Each number is 50 + 15 x the weight over its row's rms, rounded and kept within 0 to 99. Layers, rows and columns count from 0. The size before them is the row's rms in percent of the matrix's.

# layer 4 MLP down (transposed), 448x224, rms 0.0461, rows 49-155, columns 64-95
089:48 60 47 58 21 41 56 70 61 90 73 85 54 50 60 60 66 14 73 33 89 56 51 60 43 79 35 34 31 44 23 39
099:64 37 26 44 50 64 54 66 80 33 29 51 47 42 53 29 41 83 46 17 51 44 52 54 27 43 36 55 70 41 51 52
094:38 49 57 71 32 50 57 52 58 44 43 35 27 40 64 65 33 58 63 89 38 44 59 45 25 33 51 58 38 53 40 47
096:57 99 39 42 40 57 57 58 45 39 42 66 50 67 62 76 45 48 38 37 96 34 38 68 71 46 27 42 62 37 61 42
089:57 91 25 58 71 55 59 47 31 59 75 54 54 64 50 48 40 26 86 63 60 51 47 42 57 44 51 51 26 60 27 59
099:51 34 29 58 55 66 61 43 52 41 65 40 46 80 33 55 37 49 68 58 40 45 69 59 53 65 44 45 48 41 42 47
111:53 37 44 51 83 60 48 64 47 58 36 49 40 70 63 51 59 39 72 41 62 39 20 42 48 63 26 69 57 51 33 41
092:76 62 78 45 71 73 72 71 69 38 66 74 72 40 37 53 64 34 46 51 99 59 34 55 51 47 41 44 66 43 46 33
097:42 63 53 28 37 55 56 89 60 40 47 59 37 36 41 50 59 74 27 42 73 70 37 43 50 40 25 40 35 36 57 55
098:40 59 53 27 27 51 64 38 71 31 76 24 28 66 56 46 46 40 49 55 46 22 55 54 25 48 58 51 52 49 43 72
106:08 37 37 47 41 35 59 48 51 56 29 14 49 50 51 49 54 37 49 32 45 51 47 57 36 44 54 71 44 55 64 87
111:27 16 56 32 54 00 59 71 54 46 57 29 77 26 47 49 46 56 49 39 63 59 58 39 26 75 36 68 80 73 37 64
113:44 34 56 65 26 80 63 45 40 47 56 60 45 33 68 69 52 57 37 54 22 69 57 62 64 85 50 53 41 41 50 39
100:65 59 41 23 65 37 53 54 23 71 55 61 47 28 83 27 59 41 49 39 99 71 51 51 47 60 73 38 64 48 38 33
098:79 83 68 75 47 48 43 47 76 53 48 44 32 53 59 58 56 78 50 73 64 46 30 49 33 47 59 56 49 42 57 43
098:51 58 42 49 32 65 74 39 53 59 61 48 68 64 55 26 57 20 33 40 99 35 43 54 35 71 47 55 29 63 49 65
096:60 69 61 84 27 48 44 68 30 51 54 64 38 54 48 61 80 40 32 48 36 68 76 74 59 45 51 31 51 53 51 31
095:54 80 43 48 35 52 27 52 46 35 69 47 51 39 68 29 71 51 35 33 77 48 63 46 43 41 51 64 65 37 52 41
102:39 48 33 42 76 59 34 22 54 48 33 54 49 49 31 71 64 47 42 45 37 54 51 65 60 34 35 19 29 34 44 53
103:65 47 59 47 64 42 59 45 39 45 49 70 63 56 47 57 28 36 65 79 43 64 45 32 66 68 12 70 51 35 54 43
094:45 44 51 24 38 91 32 36 77 47 29 51 44 48 68 30 50 26 72 48 39 63 61 50 39 39 71 40 61 59 41 31
097:43 65 48 44 70 38 58 42 98 52 41 51 28 75 53 39 32 59 52 66 68 46 59 56 47 54 34 39 51 47 32 79
101:44 31 21 25 38 43 37 43 63 67 47 59 51 56 56 39 42 71 74 32 68 63 67 32 46 51 65 73 33 46 71 35
096:49 48 18 66 61 33 74 62 39 68 46 46 45 57 51 39 73 47 44 43 67 48 55 29 52 69 71 49 27 25 45 46
108:58 60 45 59 20 55 48 44 44 36 71 58 45 43 60 79 21 51 54 44 51 26 61 48 49 66 31 69 34 29 67 35
099:67 31 59 72 83 31 48 50 39 62 34 52 47 64 44 38 47 21 60 49 41 68 56 66 54 69 77 55 74 54 51 38
092:60 63 51 62 41 56 17 75 48 41 42 68 52 45 60 36 51 56 45 46 47 53 44 72 59 54 34 54 25 16 67 80
089:58 77 36 60 61 52 52 63 64 60 42 58 56 60 35 56 62 39 43 48 79 34 56 68 48 27 78 37 60 46 44 37
087:53 94 53 41 38 76 21 27 60 68 77 58 45 56 43 51 50 61 72 59 63 27 37 21 68 55 55 53 54 45 50 56
104:30 68 36 67 24 54 56 42 73 53 46 58 79 55 24 57 38 65 37 28 32 48 61 69 66 44 57 18 35 19 53 55
107:48 39 43 71 42 59 65 56 39 58 52 42 62 60 52 40 90 57 47 71 61 27 06 63 52 63 62 41 80 36 44 55
094:46 45 42 49 44 71 80 60 53 40 56 53 30 55 38 64 48 61 53 28 66 37 22 78 63 68 50 48 35 66 42 59
097:39 41 50 77 58 62 58 17 68 58 58 36 37 47 31 61 24 60 72 48 49 62 69 26 43 29 52 52 65 46 37 48
097:51 54 51 73 25 52 28 52 66 53 44 58 48 71 70 40 54 39 50 58 67 46 38 51 46 09 43 42 56 36 41 64
096:76 16 51 67 59 58 58 36 48 56 41 66 55 60 37 27 45 34 39 27 55 83 50 58 67 53 57 69 61 48 64 62
094:47 46 61 41 32 71 47 34 47 54 61 26 56 59 55 64 66 60 40 61 63 61 55 25 46 53 42 51 46 66 57 68
094:66 63 40 69 78 91 49 45 60 47 53 47 40 36 36 61 48 53 59 64 45 23 56 74 30 71 61 59 80 63 69 58
093:52 39 48 43 75 58 26 52 66 76 50 43 47 53 88 66 33 29 48 52 61 46 55 49 42 50 33 58 61 54 42 57
092:46 73 63 25 18 75 39 48 56 55 43 40 67 59 52 45 71 50 49 50 46 54 54 56 29 46 61 45 58 31 66 67
103:60 56 45 59 81 80 73 36 62 78 34 47 39 35 34 68 48 64 57 72 48 28 17 66 51 80 35 73 74 54 63 63
096:34 57 48 68 34 53 51 20 56 43 58 49 43 14 39 49 45 54 56 40 26 58 69 73 55 52 65 60 41 71 50 62
097:33 46 65 38 50 38 56 44 37 49 36 59 18 60 40 56 58 41 40 44 79 46 33 51 82 47 73 71 64 67 51 04
101:58 65 59 81 23 36 67 58 69 50 49 53 23 42 41 77 40 59 64 41 18 43 33 55 70 69 45 46 73 32 51 84
094:48 20 44 52 33 59 40 35 45 61 47 74 58 39 59 50 54 44 39 31 42 39 35 67 24 51 50 36 42 00 38 39
100:74 99 59 73 40 59 39 70 57 46 38 57 43 88 49 34 52 77 68 07 61 28 28 48 47 44 36 28 16 28 51 60
099:39 47 25 48 50 69 41 36 56 67 65 56 64 29 48 39 53 44 51 72 68 32 57 33 39 63 71 65 33 69 54 32
102:49 43 53 28 48 66 65 31 50 44 54 41 35 11 49 22 32 44 62 64 61 36 23 47 61 58 75 55 47 51 73 67
105:40 46 44 35 60 63 58 58 47 42 60 45 45 50 39 30 04 86 58 59 90 40 45 40 52 83 25 53 43 46 25 63
099:66 62 51 52 26 25 59 62 55 16 56 70 64 34 46 63 42 46 44 32 55 69 63 25 45 46 65 36 54 47 59 68
098:50 61 47 58 48 53 48 28 39 82 54 33 47 32 59 58 59 35 12 76 53 57 55 28 46 58 53 69 46 50 44 48
091:46 40 51 64 40 28 50 35 62 37 41 52 12 82 67 38 80 58 33 54 99 52 45 53 57 61 09 52 51 63 44 59
093:33 63 53 42 54 70 47 66 61 77 44 55 55 41 50 85 64 59 45 29 58 52 35 45 31 58 62 47 59 53 49 53
102:30 66 67 51 51 37 67 46 64 50 57 59 30 38 66 88 46 50 33 48 79 50 44 47 31 56 69 47 47 36 47 73
102:54 78 49 54 48 46 64 49 64 48 63 52 15 69 17 57 49 47 72 51 52 39 23 48 43 82 42 68 58 50 58 74
102:39 47 42 46 50 88 36 24 30 65 35 59 46 48 60 58 51 32 56 01 86 31 32 38 58 48 39 50 68 34 61 52
103:72 61 60 54 50 47 26 64 51 64 71 55 64 36 34 57 44 72 30 56 58 58 20 18 70 48 47 61 32 41 54 53
108:43 29 36 45 55 54 34 60 65 61 48 69 50 67 54 57 83 65 50 57 20 42 29 51 68 47 40 58 40 78 35 50
108:50 37 84 50 52 42 27 65 73 35 42 25 72 55 25 54 46 67 54 18 41 61 68 48 57 39 67 53 50 58 69 47
104:20 40 51 45 52 39 66 60 71 29 31 42 42 46 57 70 29 38 73 41 72 75 44 32 19 69 32 53 44 73 63 68
109:43 47 48 38 63 45 68 56 13 41 26 47 36 23 48 78 33 56 33 59 33 64 72 46 66 48 60 32 63 28 32 62
096:45 45 59 52 56 30 76 35 30 43 35 41 40 37 28 36 71 34 23 26 15 56 65 54 54 76 52 42 47 56 33 49
105:64 42 48 76 54 78 57 63 65 54 49 28 40 16 53 46 48 47 02 40 74 57 44 43 53 15 49 42 57 62 39 29
100:75 12 61 35 45 43 46 53 80 34 49 42 43 48 52 23 46 52 55 48 10 22 58 47 45 44 65 53 27 82 42 38
103:40 35 49 55 64 47 57 56 42 49 30 46 35 28 54 63 44 51 49 17 79 65 56 37 61 34 44 37 34 38 48 47
089:38 85 51 34 29 52 50 40 63 49 57 92 44 45 41 45 37 60 35 32 99 44 51 35 38 71 58 40 43 50 32 86
099:24 69 48 57 50 58 73 79 38 33 47 45 56 31 37 56 59 46 63 49 43 42 31 85 31 70 51 27 50 57 46 39
097:59 45 65 18 56 76 48 82 35 34 43 40 48 33 25 18 44 44 47 66 50 55 58 36 45 13 26 42 50 54 51 72
101:58 93 59 23 53 51 51 55 79 70 46 47 35 48 61 69 36 47 79 73 39 31 32 41 21 39 52 67 53 43 38 44
100:54 16 31 70 62 77 58 48 47 65 56 47 46 67 56 46 38 44 52 53 43 61 61 43 79 70 56 40 75 47 53 45
104:94 27 60 38 64 70 62 88 20 48 63 59 58 74 22 71 38 53 46 44 72 53 31 36 68 25 68 74 51 50 33 56
097:44 36 35 37 56 69 71 78 60 63 54 62 37 27 71 71 44 44 15 52 36 40 58 56 34 50 54 57 35 72 29 35
099:40 51 52 41 32 71 87 46 42 65 76 34 43 46 52 52 48 84 47 48 17 45 50 80 61 48 48 33 61 47 38 51
094:69 24 81 41 42 21 39 52 52 48 69 53 36 70 45 48 42 68 54 51 65 50 46 38 41 61 67 55 38 46 54 33
099:37 15 53 33 57 63 63 64 67 38 36 23 64 27 57 80 47 59 47 68 41 76 72 70 81 29 46 49 21 62 61 55
099:39 72 61 69 50 38 59 40 30 32 82 40 45 63 51 38 52 57 16 61 38 77 42 44 49 63 35 51 36 45 43 74
101:64 22 48 52 63 36 60 45 39 43 69 49 23 51 79 48 45 23 81 82 18 40 36 45 57 71 56 75 57 49 43 31
108:11 44 46 62 52 41 74 35 78 35 53 57 39 33 40 51 50 36 63 61 56 30 54 63 52 48 51 31 50 54 39 44
103:62 99 30 25 19 40 39 37 42 57 46 42 56 71 52 47 40 52 45 40 43 57 44 43 60 86 32 49 71 08 66 57
113:31 49 37 49 65 39 60 74 50 29 21 56 62 65 39 57 77 57 60 45 64 57 22 57 39 05 57 39 72 17 64 57
104:50 56 62 64 63 55 67 55 59 59 59 49 75 26 57 68 18 56 16 61 70 62 49 45 52 67 50 34 53 46 22 32
105:48 15 52 44 43 61 47 43 48 66 34 51 34 26 43 51 54 46 43 33 47 47 42 48 07 41 58 51 70 35 45 41
102:57 74 35 51 36 69 43 65 55 51 71 72 66 30 41 39 34 34 53 81 65 53 61 59 73 43 63 67 41 61 44 26
104:25 19 26 60 77 45 53 34 67 46 58 45 43 50 69 38 48 53 51 65 56 24 62 55 32 64 47 41 47 69 40 62
099:17 69 67 64 73 56 71 53 48 41 49 62 42 56 40 42 16 46 36 35 62 44 31 33 46 39 61 35 10 39 40 61
096:60 51 55 69 59 43 52 60 27 70 43 63 29 63 29 60 67 51 74 31 28 45 69 38 36 51 50 63 53 61 47 40
098:32 96 57 33 58 48 54 38 73 48 71 62 42 69 24 38 36 44 55 33 74 62 46 55 56 44 43 60 38 46 47 40
117:51 31 46 49 50 59 46 64 70 54 62 41 66 51 41 69 61 49 63 35 64 28 38 34 43 32 34 66 36 73 48 42
097:37 88 66 32 45 43 57 53 42 37 22 53 56 58 51 45 66 72 61 58 27 66 26 46 54 65 84 36 61 57 40 66
103:63 64 36 54 57 41 67 37 62 60 38 44 57 58 68 16 62 38 43 53 43 62 36 15 27 74 42 40 65 54 46 42
101:76 55 53 38 66 13 40 59 35 66 72 60 52 55 52 49 29 71 68 53 36 39 79 22 27 43 62 48 41 54 63 72
108:65 21 65 41 65 61 53 65 57 54 74 30 60 35 68 50 51 41 66 88 67 29 28 78 48 40 60 60 78 35 56 46
095:69 78 55 47 50 59 60 37 54 78 30 54 46 78 60 18 34 38 46 96 68 31 55 29 62 47 39 51 17 45 83 68
114:38 23 73 28 52 24 39 65 72 55 50 27 73 33 53 53 67 56 41 51 49 59 65 67 25 67 73 65 67 52 32 49
096:36 45 44 59 34 43 59 66 58 47 63 35 76 36 42 20 51 42 56 41 99 58 61 49 67 41 44 19 41 55 25 66
084:61 96 57 46 52 62 34 55 61 27 46 67 48 27 31 35 50 48 37 58 84 67 40 57 68 48 23 41 30 33 70 39
097:51 05 31 67 59 46 49 52 33 41 39 59 47 33 70 52 52 37 38 53 68 42 62 49 63 55 65 33 59 48 49 34
099:44 60 38 47 30 56 41 46 29 52 57 54 44 32 30 15 52 62 45 56 79 36 32 13 74 43 26 70 45 46 37 61
097:60 53 13 35 53 32 37 35 58 45 35 48 53 68 65 25 50 48 31 47 59 86 73 57 43 48 49 59 66 59 39 59
104:52 55 70 53 64 59 68 35 48 48 84 66 38 54 39 34 71 32 67 35 58 58 59 49 58 54 32 73 30 34 32 38
099:62 46 36 35 54 32 62 50 38 39 55 49 36 62 47 49 21 38 50 44 62 66 56 32 74 64 28 80 33 37 71 43
104:70 45 38 61 25 41 48 62 48 49 35 50 47 62 51 50 52 40 77 52 33 64 32 37 45 73 52 62 70 64 56 60
107:76 27 54 35 40 51 39 54 48 59 54 40 45 74 79 55 57 64 60 30 19 40 37 41 54 42 48 68 41 64 45 43
096:49 44 53 55 54 71 73 97 52 56 52 43 23 62 58 38 39 24 37 43 56 38 53 36 53 54 29 50 42 49 92 41
101:73 68 37 33 43 61 20 38 29 57 57 64 44 80 51 42 50 51 53 39 15 29 49 52 29 68 44 58 43 38 47 48
091:53 53 67 39 26 54 45 75 73 45 59 54 82 49 33 22 68 82 41 48 41 34 71 73 72 26 36 73 49 59 39 43
095:58 66 60 55 40 78 30 54 48 57 41 45 21 62 51 50 38 46 62 52 57 55 55 24 74 39 37 40 51 55 42 52
099:26 20 51 38 30 42 51 39 64 33 54 35 52 68 44 50 47 49 39 57 66 52 22 55 49 57 40 34 64 61 32 35
# layer 4 MLP up, 448x224, rms 0.0537, rows 50-156, columns 64-95
095:55 56 17 67 41 19 37 58 12 45 52 79 45 52 64 68 57 60 56 66 51 63 21 56 47 56 73 46 81 51 60 45
095:46 24 63 49 53 74 43 26 65 42 39 36 42 62 74 56 38 25 12 51 29 55 25 38 55 50 47 48 76 38 68 55
100:32 54 40 44 47 40 79 40 41 58 36 45 74 31 69 21 52 42 51 37 46 86 61 55 62 56 69 23 55 57 48 13
093:44 61 59 57 27 27 43 59 31 77 42 43 73 61 15 58 49 36 19 27 48 35 47 43 38 57 57 39 64 35 48 30
098:48 35 79 61 70 36 59 54 25 46 49 48 52 56 66 69 52 49 30 69 46 23 42 25 49 41 49 37 51 38 63 40
117:35 32 34 52 48 40 39 46 26 39 62 49 45 32 50 54 47 36 46 39 46 51 40 24 53 20 47 40 25 37 40 69
098:59 41 49 54 78 65 39 53 67 53 60 54 55 50 58 57 42 47 54 58 47 75 57 50 41 50 61 66 83 62 57 48
106:52 31 41 78 53 28 47 62 42 37 32 55 64 14 39 49 40 64 49 38 49 71 65 64 41 32 40 29 56 43 34 51
095:33 43 60 42 51 46 43 48 23 43 74 42 25 49 56 59 24 65 43 69 61 77 35 30 42 58 38 62 51 61 88 49
102:58 37 36 77 46 54 22 50 65 36 54 53 58 59 42 46 75 68 36 38 36 56 41 11 48 70 62 63 56 50 59 63
106:32 47 55 38 54 62 60 49 48 56 49 46 53 50 72 56 39 62 40 64 50 60 61 24 53 51 86 59 56 43 37 52
104:38 42 54 60 67 34 47 44 29 56 51 32 60 57 30 35 58 45 54 84 36 50 12 46 44 75 48 50 34 59 70 56
103:60 50 31 47 66 29 23 50 37 48 33 55 41 49 69 48 44 49 40 44 58 49 43 32 27 60 44 57 47 59 70 52
103:45 58 67 73 73 56 68 58 33 44 44 56 54 45 11 44 46 56 13 28 53 72 60 34 78 39 77 56 40 65 53 32
106:27 41 61 68 59 24 59 50 46 53 55 42 51 52 78 50 46 65 36 55 58 49 53 36 42 36 45 62 25 34 57 56
101:43 24 59 59 45 47 60 43 46 40 31 54 47 65 72 35 44 37 41 46 42 50 78 36 57 17 59 57 40 63 69 06
099:19 33 25 37 64 12 78 51 31 66 23 22 68 34 49 43 34 55 61 86 48 61 41 46 46 45 59 32 41 85 75 58
101:62 45 60 32 35 46 55 73 30 66 41 61 59 73 46 59 26 42 54 43 47 49 53 27 57 41 51 55 46 62 58 37
102:50 32 54 83 52 72 50 52 34 73 38 37 71 74 34 39 42 31 48 70 43 65 20 55 59 58 61 40 56 58 43 47
094:53 37 34 71 68 16 42 73 74 52 50 50 36 43 77 50 70 35 22 40 30 44 44 48 52 31 40 46 45 98 52 53
102:38 46 31 27 40 48 51 31 30 33 70 19 51 50 96 50 63 52 52 65 33 44 50 33 29 64 99 60 70 34 32 28
101:73 37 70 60 41 70 49 58 59 52 42 45 65 57 62 71 59 45 27 51 45 53 36 49 34 63 52 54 39 70 64 66
094:66 40 43 58 41 43 42 61 59 55 24 45 88 48 38 58 39 75 50 45 56 50 32 55 61 43 46 49 83 69 68 33
109:37 49 40 72 35 31 24 62 26 49 59 54 27 77 63 43 64 62 45 62 43 51 44 31 70 62 64 21 55 55 62 54
101:53 32 32 38 83 55 18 55 87 67 49 61 76 46 53 59 45 43 36 63 45 58 53 47 48 66 53 26 60 58 60 67
093:22 52 36 28 40 24 23 45 56 21 72 30 75 54 45 40 31 43 40 39 20 81 58 44 50 66 50 46 57 53 46 38
088:41 28 60 29 37 39 42 34 59 45 43 34 52 62 73 49 56 89 67 45 32 58 31 24 49 70 26 44 52 39 29 47
090:55 59 14 45 58 37 40 76 57 45 40 43 68 35 49 58 38 34 64 27 61 42 74 44 39 33 55 60 53 48 47 43
099:72 17 45 44 88 45 56 55 32 68 56 51 48 56 72 50 57 47 46 61 49 88 50 26 49 42 52 60 90 43 45 46
104:59 40 43 56 15 48 68 61 68 65 69 53 52 25 41 67 08 68 27 65 41 61 41 63 38 56 50 56 54 38 60 47
096:62 36 40 54 62 58 48 57 31 48 10 32 52 53 29 62 38 94 46 70 45 35 64 48 59 12 63 23 52 43 66 47
097:32 48 46 29 61 63 36 49 56 11 37 38 64 56 32 24 35 35 41 53 51 65 43 82 41 52 58 48 77 57 46 19
099:41 46 24 35 69 48 78 45 42 55 54 72 56 55 42 44 53 55 30 13 53 57 37 40 57 51 30 45 54 28 83 69
096:55 46 54 71 40 32 42 61 35 78 33 51 49 70 39 71 35 47 75 68 42 56 17 66 66 41 60 57 45 68 76 40
096:50 37 33 50 61 61 38 34 67 29 04 57 42 77 54 57 42 78 29 91 43 26 61 59 54 38 53 35 48 66 34 63
094:47 69 57 42 28 40 36 56 56 60 59 63 70 30 44 27 47 43 42 46 61 73 70 56 55 16 36 50 44 25 28 30
094:19 48 43 55 44 92 53 60 73 57 42 52 68 64 30 36 60 46 78 22 47 65 37 13 57 39 55 47 47 50 41 33
094:35 53 48 57 77 35 77 45 49 48 41 61 61 59 34 43 16 29 35 50 41 75 49 41 66 68 69 65 58 49 34 54
103:49 29 20 56 79 26 37 61 23 62 45 52 88 32 70 53 42 69 52 65 58 57 60 19 49 60 40 40 33 70 56 03
093:65 32 72 43 42 60 27 44 18 56 46 53 50 71 57 63 68 54 56 30 38 60 43 45 39 78 45 45 51 42 62 32
105:38 35 58 51 57 59 54 44 48 38 63 69 83 53 19 65 46 61 30 77 64 63 71 63 63 35 49 33 36 55 44 46
097:59 33 35 73 65 42 38 61 18 35 52 33 68 76 40 36 41 38 63 50 48 51 67 41 41 69 30 62 57 46 52 62
092:31 33 49 54 27 48 73 33 32 52 57 28 54 45 89 71 50 35 57 34 41 47 44 34 72 45 38 39 47 76 77 43
100:32 38 59 87 49 55 31 46 28 57 29 50 48 87 55 44 28 43 52 88 40 59 44 30 63 57 72 34 58 75 68 47
101:42 43 47 26 28 45 46 26 47 74 52 40 66 42 53 51 49 49 51 29 54 55 53 29 52 51 58 52 46 70 74 60
104:60 12 60 53 64 54 31 74 11 47 53 59 41 30 42 47 32 49 49 58 56 75 44 56 72 37 53 43 60 76 97 37
105:54 39 40 47 50 55 30 35 25 30 31 50 88 38 72 20 61 59 30 39 53 72 54 48 72 74 61 50 64 32 59 49
102:50 53 83 37 57 62 55 59 54 60 51 45 67 56 33 56 41 40 33 56 33 50 48 37 37 59 55 52 13 48 59 56
094:38 60 54 37 66 39 28 48 36 30 14 39 45 54 32 90 40 64 33 49 32 43 36 65 36 63 47 55 38 28 76 29
095:37 50 65 63 38 56 69 53 63 50 58 57 74 47 23 53 26 48 35 64 63 31 29 67 79 71 40 30 59 68 64 58
097:61 43 48 88 31 42 62 64 36 49 37 57 48 67 43 43 27 61 42 23 27 47 48 62 77 62 50 35 40 40 61 53
104:48 23 58 44 44 47 21 39 47 52 61 54 73 72 14 76 36 61 59 47 57 70 68 40 70 47 60 61 30 59 54 64
100:70 63 45 28 61 36 65 49 36 55 40 38 90 30 57 64 34 50 11 68 47 62 64 60 68 13 64 52 33 68 40 42
096:56 25 51 34 46 47 50 84 37 44 53 38 34 48 65 60 46 49 47 57 47 79 50 41 48 47 55 43 58 46 45 17
100:39 34 33 51 54 65 65 24 42 80 48 54 59 39 67 46 45 21 51 57 46 49 32 37 68 49 58 44 44 46 75 53
107:48 39 35 36 73 10 36 50 57 64 64 00 68 36 35 79 49 30 48 65 51 43 63 41 72 68 57 58 46 34 55 65
100:68 73 06 72 60 55 37 77 42 62 35 66 62 61 60 51 64 42 68 56 50 49 31 63 63 45 36 32 45 22 70 50
099:56 58 79 71 08 31 49 46 51 57 37 49 41 74 31 43 53 50 38 35 41 69 86 40 80 44 58 38 60 56 58 33
108:40 34 87 51 71 52 49 51 65 63 54 37 56 63 48 79 52 50 57 68 56 34 63 44 55 45 61 62 63 32 46 47
098:28 45 37 54 36 44 27 30 55 53 68 53 31 58 51 57 39 50 74 56 29 47 59 37 55 52 51 41 47 60 32 42
109:55 19 19 72 50 34 43 67 28 59 43 45 48 38 59 54 52 16 63 50 53 48 45 44 26 36 80 55 61 84 45 51
101:70 41 38 66 15 24 45 62 53 69 41 49 61 72 39 54 65 53 30 74 35 60 34 12 48 51 53 54 83 45 53 59
102:46 43 64 48 48 58 42 30 65 71 43 35 37 31 58 44 40 28 56 43 30 39 67 14 50 34 52 38 40 67 61 27
097:48 48 40 74 35 43 74 41 08 76 46 33 48 77 57 44 50 43 22 51 63 70 40 43 66 33 40 58 64 63 48 42
102:69 41 57 74 57 62 41 47 13 45 69 51 66 51 65 48 35 26 68 50 60 50 76 57 49 39 58 34 72 58 33 13
102:50 62 33 54 47 54 59 68 57 66 62 69 42 79 31 47 47 25 28 45 51 56 54 41 61 32 64 19 48 65 26 17
104:52 60 44 51 43 71 43 32 41 47 52 52 56 47 58 42 49 55 45 52 46 64 26 48 46 71 65 63 45 61 49 36
094:50 57 50 70 44 41 40 25 47 23 41 74 58 48 36 60 31 40 10 42 22 48 38 43 32 22 59 65 35 37 68 71
110:47 47 61 83 39 36 40 58 38 47 50 54 74 48 47 23 49 53 28 04 43 34 45 28 63 45 62 79 58 60 92 44
096:37 48 53 49 58 57 46 62 70 42 52 62 52 41 33 69 38 54 18 81 58 59 52 48 42 60 70 42 68 69 39 59
098:48 21 45 68 34 15 26 54 47 54 50 45 77 61 37 35 58 32 47 86 37 62 51 64 70 48 42 57 43 57 34 50
091:52 56 52 72 40 57 51 74 56 65 50 51 60 28 40 31 55 65 60 47 39 57 36 46 43 40 57 51 39 38 61 68
099:36 41 46 36 60 28 41 54 64 67 56 13 53 29 53 69 52 35 24 66 40 30 47 41 47 65 44 53 33 61 84 64
098:31 47 37 43 65 41 33 64 38 44 57 50 76 50 55 74 62 47 42 68 48 35 47 49 63 37 37 53 59 61 48 44
094:17 52 48 41 59 68 44 32 57 22 49 38 79 52 54 41 39 66 67 30 48 56 48 62 53 45 45 31 48 49 52 68
099:44 50 32 73 38 55 30 35 28 63 59 55 71 35 61 43 52 51 53 47 48 81 96 08 31 63 63 45 33 70 41 27
104:29 04 70 60 47 33 47 61 29 54 56 25 69 48 58 63 44 35 34 53 33 54 33 38 71 42 58 26 67 64 78 41
110:54 30 22 56 66 47 56 55 61 36 47 36 55 54 11 48 30 90 56 49 45 46 64 58 52 23 53 48 46 39 43 46
105:69 40 51 54 54 25 33 25 53 71 26 39 48 78 69 48 34 36 53 52 31 47 48 38 30 15 59 52 53 55 45 67
103:43 49 44 48 48 10 45 58 62 59 44 41 50 78 44 59 55 62 19 84 56 58 72 38 63 32 62 54 62 62 28 60
101:30 51 55 52 34 46 63 40 55 46 20 56 57 77 65 53 59 63 25 41 35 49 71 55 37 47 40 50 46 45 44 59
100:61 51 71 91 35 54 22 73 41 71 31 75 60 60 46 47 14 56 30 44 33 39 43 33 58 21 59 32 57 79 56 36
097:38 30 29 64 31 45 42 75 31 51 46 41 59 36 35 36 63 41 53 41 45 55 63 44 36 43 58 55 45 41 48 40
099:45 53 38 41 58 25 47 55 42 39 52 55 65 64 56 42 40 64 37 48 53 53 54 31 58 55 45 54 65 55 58 53
103:49 52 61 57 34 39 58 41 55 49 29 18 56 35 37 51 42 50 37 39 42 42 59 46 49 34 61 50 43 27 63 26
108:57 28 23 64 47 59 39 61 52 48 38 19 80 17 44 56 40 49 36 47 46 78 57 43 40 57 70 46 40 63 67 54
098:34 51 34 74 53 69 20 47 53 72 45 31 76 37 48 51 56 44 55 35 51 38 60 20 57 48 48 10 41 52 56 63
106:26 56 56 63 36 51 58 45 58 37 32 19 71 62 33 42 43 54 50 54 29 61 53 45 61 54 54 37 54 67 74 40
098:33 43 23 35 29 21 59 65 19 31 32 27 66 25 41 59 55 43 93 77 29 59 37 37 68 41 86 59 60 51 67 61
103:46 56 44 68 51 65 62 44 58 42 36 49 64 66 23 62 47 65 46 49 56 71 53 39 50 24 62 07 33 42 82 83
102:62 27 54 69 18 41 22 80 46 64 37 80 39 74 31 42 73 46 50 67 48 54 48 45 17 40 71 37 39 69 64 48
106:42 43 38 57 53 13 26 41 57 69 58 59 49 68 66 32 35 43 28 42 53 67 52 12 38 68 54 44 51 48 31 79
099:74 41 48 60 49 51 21 60 39 69 28 20 50 51 39 37 47 48 52 69 33 55 58 46 39 21 61 82 37 52 37 48
098:86 60 66 45 59 33 58 40 40 99 08 41 51 43 58 81 63 43 56 54 44 66 45 54 45 33 56 42 54 53 51 38
091:56 45 36 48 45 24 55 30 69 34 55 52 72 31 49 47 53 23 45 55 47 58 44 44 33 49 54 43 42 65 48 25
105:68 53 90 66 66 88 25 46 45 46 49 52 67 66 64 54 51 44 62 65 45 35 65 56 52 52 32 47 64 44 19 44
104:41 57 68 53 57 59 46 31 33 67 42 53 58 60 54 56 56 62 53 53 45 50 61 19 55 51 65 33 60 42 74 44
103:36 28 58 48 49 57 44 60 36 59 45 58 41 58 62 41 60 29 31 54 34 54 59 21 82 33 50 62 29 49 38 65
100:64 43 17 20 54 36 35 56 53 38 14 73 62 57 54 52 37 62 34 62 38 73 38 68 65 61 34 33 49 74 49 60
103:30 50 65 48 09 29 47 70 36 41 47 33 57 71 50 55 47 68 47 34 34 65 35 43 38 38 69 73 44 45 49 69
101:60 54 57 14 32 82 49 27 49 46 39 74 75 34 49 67 33 37 29 58 38 59 39 73 63 62 70 44 86 31 58 77
089:53 46 24 56 39 39 66 50 21 75 39 48 62 41 37 33 46 82 39 66 43 47 29 68 37 37 58 46 62 65 55 44
098:58 33 42 74 72 34 38 67 42 34 32 31 74 35 49 42 66 42 10 58 51 64 31 41 59 36 54 32 84 51 84 39
101:50 36 67 41 55 24 58 53 63 69 34 19 67 82 63 52 40 54 35 41 34 48 16 59 62 68 35 56 72 34 56 53
100:34 42 59 31 67 61 51 42 74 59 20 38 54 58 47 55 64 77 50 68 29 40 76 46 21 38 39 33 38 49 64 37
098:52 26 55 80 69 35 50 42 49 56 51 41 55 75 58 53 40 72 44 41 35 57 60 41 52 55 56 47 69 20 58 48
097:54 31 41 42 67 50 42 30 49 78 64 34 46 49 46 62 58 50 27 50 41 74 37 44 53 62 77 20 53 33 59 20